Part of a small language model's weights.
Training: a variant of SOAP for these matrices, 213M tokens, 6489 steps.
Each number is 128 + 24 x the weight over its row's rms, rounded and kept within 0 to 255. Layers, rows and columns count from 0. The size above them is the row's rms in percent of the matrix's.

# layer 16 MLP up, 512x192, rms 0.155, rows 12-22, columns 0-95
size [ 93 100  98  98 106 102 107 111  92  94  89]
[[121  90 127 106 119 119 123 120 153 148 109 110 118 113 103 145 154  90 104 137 143 140 124 142 124 123 105 160 105 159 129 118 152 136 120 132  89  76  77 136 115 101 149 120 114 109 113 124 131 125 129 147 107 105  89 158 115 160  94 128 193 158 167  97 125 110 190 153 159 120 136  85 116 140  95 170  86 157 129 134 177 146 108  69 110 148 106 139 160 116 126 137 112 167  89  96]
 [146  86 109 166 163 103 143 122 112 122 115  97 142 148 173  87 145  94 145 138 129 116 171  98 162 124 130 188 115 107 157 146 112 155 146 111 119  81 115 137  86  94 124 113 142 106 170 162 119 149 112 105 132 192 119 113 116 119 111 116 118 123 118 112 141 116 131 147 137 102  71 112 116  87 140 112 114 113 127 105 147 144 119 151 135 107 118 123 132 126 102  77 104 149 132 105]
 [166 105  99 158 110  83 149 140 114 105 115 135 213 124  96 143 151 116 127 117 115 125 116 133 152 138 117 118 134 153 138 116 101 155 141 165 113 136 127 127 151 114 194 128 154 121 157 114  78 117 166 150 136  99 167 116 121  87 141 125 126 121 159 149 144 168 111 101 144 128 165 150 154 113 138 140 122 123 125  93 135 137 114 106 142 162 129 139 120 159  94 109  94 131 147 102]
 [153  93 100  79 132 110 129 168  93 134 130 121 147 145 133  72 165  79 153 121 149 140 126 108 133 141 143 152 139 135 125 161 140 104 173 160 104 153 119 117 150 139 114 144 128  61 108 105 152 134 113 117 113 116 124 116 175 114 114 116  98 132 128 121 125 143 147  79 129  98  91  93 137 128 135 107 127 131 130 119 116 102 115 164 107  90 111 121 137 140 150 148 113 169  88 155]
 [139 102 127 103 138 149 116 111 129  89 124 139 152 121 159 154  82 129  77 154 102 122 128 126 129 106 138 139 132 126 131 143 143 105 115  89 191 109 143 112 186 135 101  86 131 168 151 113 129 140 137 174 148  92 117 127 101 156 109 124 117 117 126 129 106 134 135 140 172 161 105 123  90 137 148 115 144 142 126  88 158 118 115 152 149 111  93 146 142 112 119 144 119 123 161 121]
 [123 154 152 125 145 127 135 119 131 137 102 146 163 140 109 124 152 117 159 110 123 172 122 123 110 138 128 110 156 162 105 119 130 132 119 154 134 145 127  97 139 142 138 114 156 131 157 185 124 161 111 118 147 106 139 162 132  61 139 111 131  99 119 101 107 113 104 161 123 122 106 163 143 122 129 121 142  95 156 128 124 144 111 130 143 103 139 147 218 158 113 106 101 110  80 145]
 [136  71 135 115 156 127  96 150 122  93 135 134  89 149 149 137  78 118 137  63 115 132 101 176 165 138  73 127 166 127 135 129 148 140 114 103  70 135 117 101 109  86 112 114 148 133  96  84 158 160 137 107 175 137 142 132 138 132 115 125 145 115 102 124 168 168 127  99  87  97 122 149 146 157  99 141 136  81 150 124 149 116 126  86 121 132 135 127  95  95 150  91 124 142 164 132]
 [121 118 149 135 110 113 152  90 168 141 148 131 175 141 192 102 129 164  89 115 123 135 170 121 101 143 121 140  75 138  87 153 104 174 155 124 154 128 147  40 105 140 107 160 159 148 147 119 124 100 127 125 103 118 138 143 154 107 107 124  99 125 156 146 145 123 122 202 115 104 106 127 119 102 127 131 141 124 117 138 140 112 144 143 113 147 109 164  94 118 155 120  91 124 128 118]
 [ 88  88 120 156 102 126 105 114 134 122 145 122 172 109 150 103 117 134 141 152 131 134 100 134 105 121 174 112 134 117 143 122 155 168 155 136  63 141 111 138 159 120 149 126  88 132  98 125 106 131 143  92 107 106 120 144 120 124 149 148 105 131 106  95 121 156 126 149 131 160 133 116 155 131 126 178 138 125 140  94 110 106 185 192  78 170 154 103 136 145 160 116 188 138 104 131]
 [ 86 113 134  97 115 137 124 140 133 142  81 113 114 149 137 153 151 145 144  85 114 127  68 118 142 160 145 139 126 119 136 148 107 113 121 115 117 131 107 183 122 149 148 143 158 118 111 118 128 175 133  94 159 158 142 136 158 132 153 124 149 122 142 168 135 151 116 161 122 133 143 111  80 146 122 113 152 115 129 126 151 126 128  92 128 107  90  90 150  59 123 106 160 110 151 114]
 [151 116 106 101 118 119 132 129 136 105 111 120 151 134 118 112 129 114 140 110 192  69  69 117 114 150 112 106 151 179 106 113 154 114 146 109 115  81  87 160 135 111 159 101 125 143 141 118 113 109 129 130  96  91 119 140 124  92 119 126 140 117 116  97 147  90 135 153 135 125 114 150  92 164  94 164 127 115 111 126  59  97 131  96  73 129 132  98 149 114 100 127 130 129 144 137]]
# layer 16 MLP down (transposed), 512x192, rms 0.156, rows 12-22, columns 0-95
size [ 92 100 106 105  89 101 103 102  93 102  95]
[[129 136 164 150 112 147 133 116  93  52 133 119 144 141 155  95 136 101 152 152 136 172 142 107 114 141 109 103  95 145 154  98 125 107 118 110 186 137 119  97 131 144 172 113 130 190 150 154 115 112 163 170 113 155 112 116 105 112  92 148 144 103 117 106 104 134 132 183 104 152 111  75 140 118 152 115 105 148 151 122 116 115 145 112 153 162  62 118 135 119 101  87 122 138 112 131]
 [115 146 151 125 117 161 109 129 125  78 125 132 156  98 118 176 109 139 139 134 145 159 124 135 178  88 161 114 147 140 116 135 133 140 120 142 139 105 126 153 137 127 146 145 102 141 127 115 165 126 123  93 132 118 136 157 123 120 108 130 100 160 120 119 134 149  98 148 109 104 114  80 111 124 153 131 122 123  64 100 111 139 149 112 142 153 159 100 135  93  74 138 159 153  84 145]
 [139 119 146 154 121 108 139 130 129 127 116 132 195 154  99 155 119 144 117 162 181 106 163 142 116 124 140 161 117 154 123 103 125 130 171 116  91 150  85 109 198 126 148 102 116 123 131  87 118 118 148 172  99 136 112 116 107 129 124 124  77 111 120 112 144 147 159 113 150 111 148 110 114 113 131 199 110 118 156 134 183 108 128  99 127 133 132 101 163 132 114 103 127 179 143 129]
 [163 167 118 131 138 142 127  93 158 146 111 160 109 131 113  88 152 158 111 109 146 147 112 121 117 147 125 176 124 119 146 126 170 115 158  97  78 138 128 157 116 110 100 121 135 143 168 144 139 100  67 183 181  99 160 137 170  88 132 125 173 132 110 134 147 122 156 126  83  77  91  79  84 130 108 140 156 143 122 145 112 167 109 161 115 128 109 140 158 105 119 147 105 116 111 169]
 [ 92 110 145  57 171 158  86 138 144 129 138 115 126 125  78  86 152 141 118 123  86 158 161 103 146  96 139 135 100 141 101 160 134 123 111 130 138 105 122  75 106 110 152 131 137 128  98 151 136  97 153 135 155 123 131 125 114 121 109 135 145 151 147 114 140  88 135 176  64 150 121 137 148  70  93 121 173  92 174  61 141 117 132 121 123 117  93 137 116 113 121  78 104 128 125 132]
 [101 109 159 113 132 136 154 125 150 171  93 103  82 112 128 100 129  86  90  96 123 102 150 130 110 181 115  81 133 145 121  82 138 116 141 104 128  98 114 159 157 118 133 116  83 131 166 115 101 145 142  95 122 134 132 126 157 117 141  98  93 136 112 128 135 113 129 108 152 124 114 138 102  96 184 124  90 139 154 144 140  75 141  99 122 135 134 133 107 105 104 141 165 136 174 163]
 [109 100 131 119 104 158 140 128 136 143 140 154 145 144 122 113 150 133 127 145 124 144 137 137 125 153 138 155 132 109  99 100 120 115  79 118 124 176 116 102 122 172 127 137 129 120 140 132  77 118 122 112 110 131 115 134 129 143  88 139 125 175 146 108 130  60 137 171 124 125 119 140  97 140 154 142 105 127 115  98 106 117 142 154 163 139 162 104 140 169  68 155 126 109 129 144]
 [124 166 182 110 139 128 115 108 111 127 128 126 168 135  95 143 165 159 163  86 105 127 114 127 121 120 125 141 139 106 146  97 140 177  92 129 120 142 117 172 133 117 150 149 157 106 115 137 127 178 112 130 124  88 105 132 154 129 166 157 141 140 130 172 105 148 134 128 141 149 106 157 125 123  87 142 188 105 120 132 131 134 126  92 132 146 107 113 148 148  77 157 127 139 152 100]
 [ 72 128 140 114 152 173  95 103 100 102 124 122  91 117 131  82 154 141 127 111 135 150 135 117 143 122  95 125  99 144 141 157 159  90 126 115 120 131 166 104  91 142 130 102  98 135  98 101 187 108 156  67 121  88  96  84 131 130 101 110 108 152 111  80 104 124 161 161  94 167 152 151 101  85 147 100 146 134 106 111 102 114 144 128 190 144  88 137 115 158 136 130 114 151 124 115]
 [123 116 153 105  96 121 122 138 125 102 110 160 135  97 150 100 125 111 121 108 101 156  89 140 104 143 145  95 135 131 139 129 119  88 125  90 156 117 156 130 159 163 109 113 148 128 100 126 143 137 127 144 168 143 140 124 114 132 117 104  87 122 156 123 148  87 168 135 146 115 162 116 144 120 141 143 147  98 100 158 155 160 101 156 137 137 139 124 131 108 117  81 192  89 134 130]
 [120 151 147 144 130 148 128 132 153 122 136 147 162 132 115  95 141 150 128 136 141 159 116 101 143 136  92 134 143 140  82 138 149 147  86 144 113 146 143 161 115  85 100 184 176 117 124 120  62  97 146 123 142 119 128 162 101  99 155 135 168 146 147 125 125 115 129 136 169  97 122  96  96 147 134  84 119 150 156 115 174 137 110 111 136 140  95 111 123 137 128 102 112 138 144  94]]
# layer 16 MLP gate, 512x192, rms 0.16, rows 13-23, columns 0-95
size [ 96  96  98 100 100 100 107  93 106  95  97]
[[ 96 135 143 128 145 140 154 129 117 138 144 112 139 160  98 131 139  76 155 123 137 151 125 129 177 124 153 121 157 124 126 125 143 160 128 147 117 174 152 135 173 193 137 158  95 115 125 116 136 117 142 130 109 116 144 101 150 142 126 146 151 153 120 104  99 106 133 144 118 135 123 143 117 155 108  97 130 110 122 158 107 150 105  89  99 127 115 148 170 104 140 135 139 117 110 129]
 [146  91 113 153 122  82 135 118 155 138 140 128 115 154 105  91 118 122 138 160 141 123 143 130 120 108  84 126 166 147 133 117 103 133 170 153 103 121 100 128 144 137 114  89 112 132 147 177 113 141  98 103 120 114 150 123  93 121 137 123 116 144 124 111 111 140 150  92 133 136 103 204  95  98 115 157 126 103  53 150 102 174 124 128  64 102 109 131 102 161 143 112 139 118 134 108]
 [182 127 134 131 112 164 127 153 144 144 104 151 128 154 113 118 142 140 114 155 150 161 159 135 112 156 146 149 138  97 114 100 163 114 158 133 101 148 183  94 152 149 145 134 125 125  92 154 108 145 174 132 133  83 146 131 102 169 132  98 120  91 136  97 108 112 128 135  94 136  94 102 103 138 136 142 116 153 166 128 178 145 156 124 100 144 122 155 160 160 135 108  91 124 123 127]
 [142  64 124 140 142  96 125 126 137  97 122 117  99 125 125 103 111  87 112 178 170 140 149 127 116 153 174 131 130 137 102 134 136 140 162 133 147 121 146 162 118 145 136 114 115 117 131 137 121 139 128  92 108 117 107 143  97 136  98 148 115 127 125 112 146 154 149 158 135 107 139 148 105 119 160 144 103 130 159 166 143 100 110 132 100 115 184 109  94 142 132 141 143 109  96 128]
 [175 138 113 143  92 108 173 105 128  99 169 129  74 202 157 162 122 118  85 110  83 156 169 105 119 109 125  97  91 117 142 151 162  89  91 150  75  74 152  85 104 161 120 129 142 128 105 109 139 144 142 118 165 142 131 128 149 131 125 153 116 157 137 129 130 126 139 148  92 144 118 115 103 118 132 149  89 154 148  92 126 128 125 135 128 101 114 145 136 111 139 106 136 117 111 134]
 [104 111  92 176 134 102  83 108 141 151 127 135 179 112 125 155 150 139 124 161 106 148 161 127 126  67 171 144 117 116  82 139 127 165  95 113 159 123 142 133  97 127 112 171  97 117 140  94 143 179 108 116 169 129 123 130 129 123 158 143 164 155 128 113 116  81 162 123 125 101 138 133 145 150 128 120 165 140 128  89 111 116 123 135 153 145  63 145 146 122 110 121 148 125 123 115]
 [126 138 120 132 172 148 153 128 152 166 139 146 139 100 102 137 104 165  95 192 158 107 159 160 103 116 115 140 144  95 160 124 149 122 129 137 111 146 138 141  93 124 132 166 143 106 134 160 118 111 134 126 155  92 122 126 107 188 101 104 149 117 119 134 116  92 102 138 113 167 146 143 154 120 113 115  98 131 126 130  88 141 147 157 121 112 114 145 137  97 153 162 146 112 115 126]
 [119 131 131 155  90 125 114 112 116 123 166 119 109 117 102 150  93 106 129 160 127 101 121  77 157 140  81 122 119 132 100 156  94 121  85 142  99 114 166 111 145 104 108 166 118 127 120 124 136 102 127 116 128 149 134 151 129 139 115 125  83 156 134 130  97 124 150 134 133 126 110 153 123 101 160 104 109 139 125 141 124  71 123 133  89 104 140 143 139  68  96 119  83 112 130 128]
 [137 122 151 100 130 137 137 116 119 139 104  71 138 134 122 145 159 115 149 119 152 164 103 136 115 120 169 100 110 109 106 127  81 148 119 131 119 137 110 109 110 160 133  67 108  97 117  96 114 157 119 151 100 124 110  69 170 124 152 139 146 163 157 150  90 125 202 137 118 130 153 131 127 140 121 178  84 104 134 144 113 148 146 108 129 135 116 106 149 124 124 106 126 102 166 137]
 [122 141 174 159 162 144  93 107 150  89 122 139 158 128 166 128 142 119 142 157  98 142 119 160 137 133  93 108 120  96 156 162 147 144 112  93 156  87 209 127 169 109 131 135 140 119 117 111 117 157  88 167 117 132 143 120 141 147 114 109 114 138 139 144 119 105  82 137  99 100 106 146  98 150 113 110 134 112 136 161 150 121  82 118 111 119 136  94 128 101 136 133 113 123 139 153]
 [117 142 149 134 133 195  95 145 136 128 110  77 131 149 133 110 126  86 119 142 107 114 127 126 154 145  91 153  91  93 160 124 172 122 136 157 116 140 109 136 120 127 139 110 116 107  91 100 129 135  78 106 105 119 127 126  93 116 102 146 141 167 165 183 120 121 142 108 113 134 110 146 128 129  99 115  99 126  92  99 121 127 116 141 120 100 126 120 115 176 125 153 142  77 119  99]]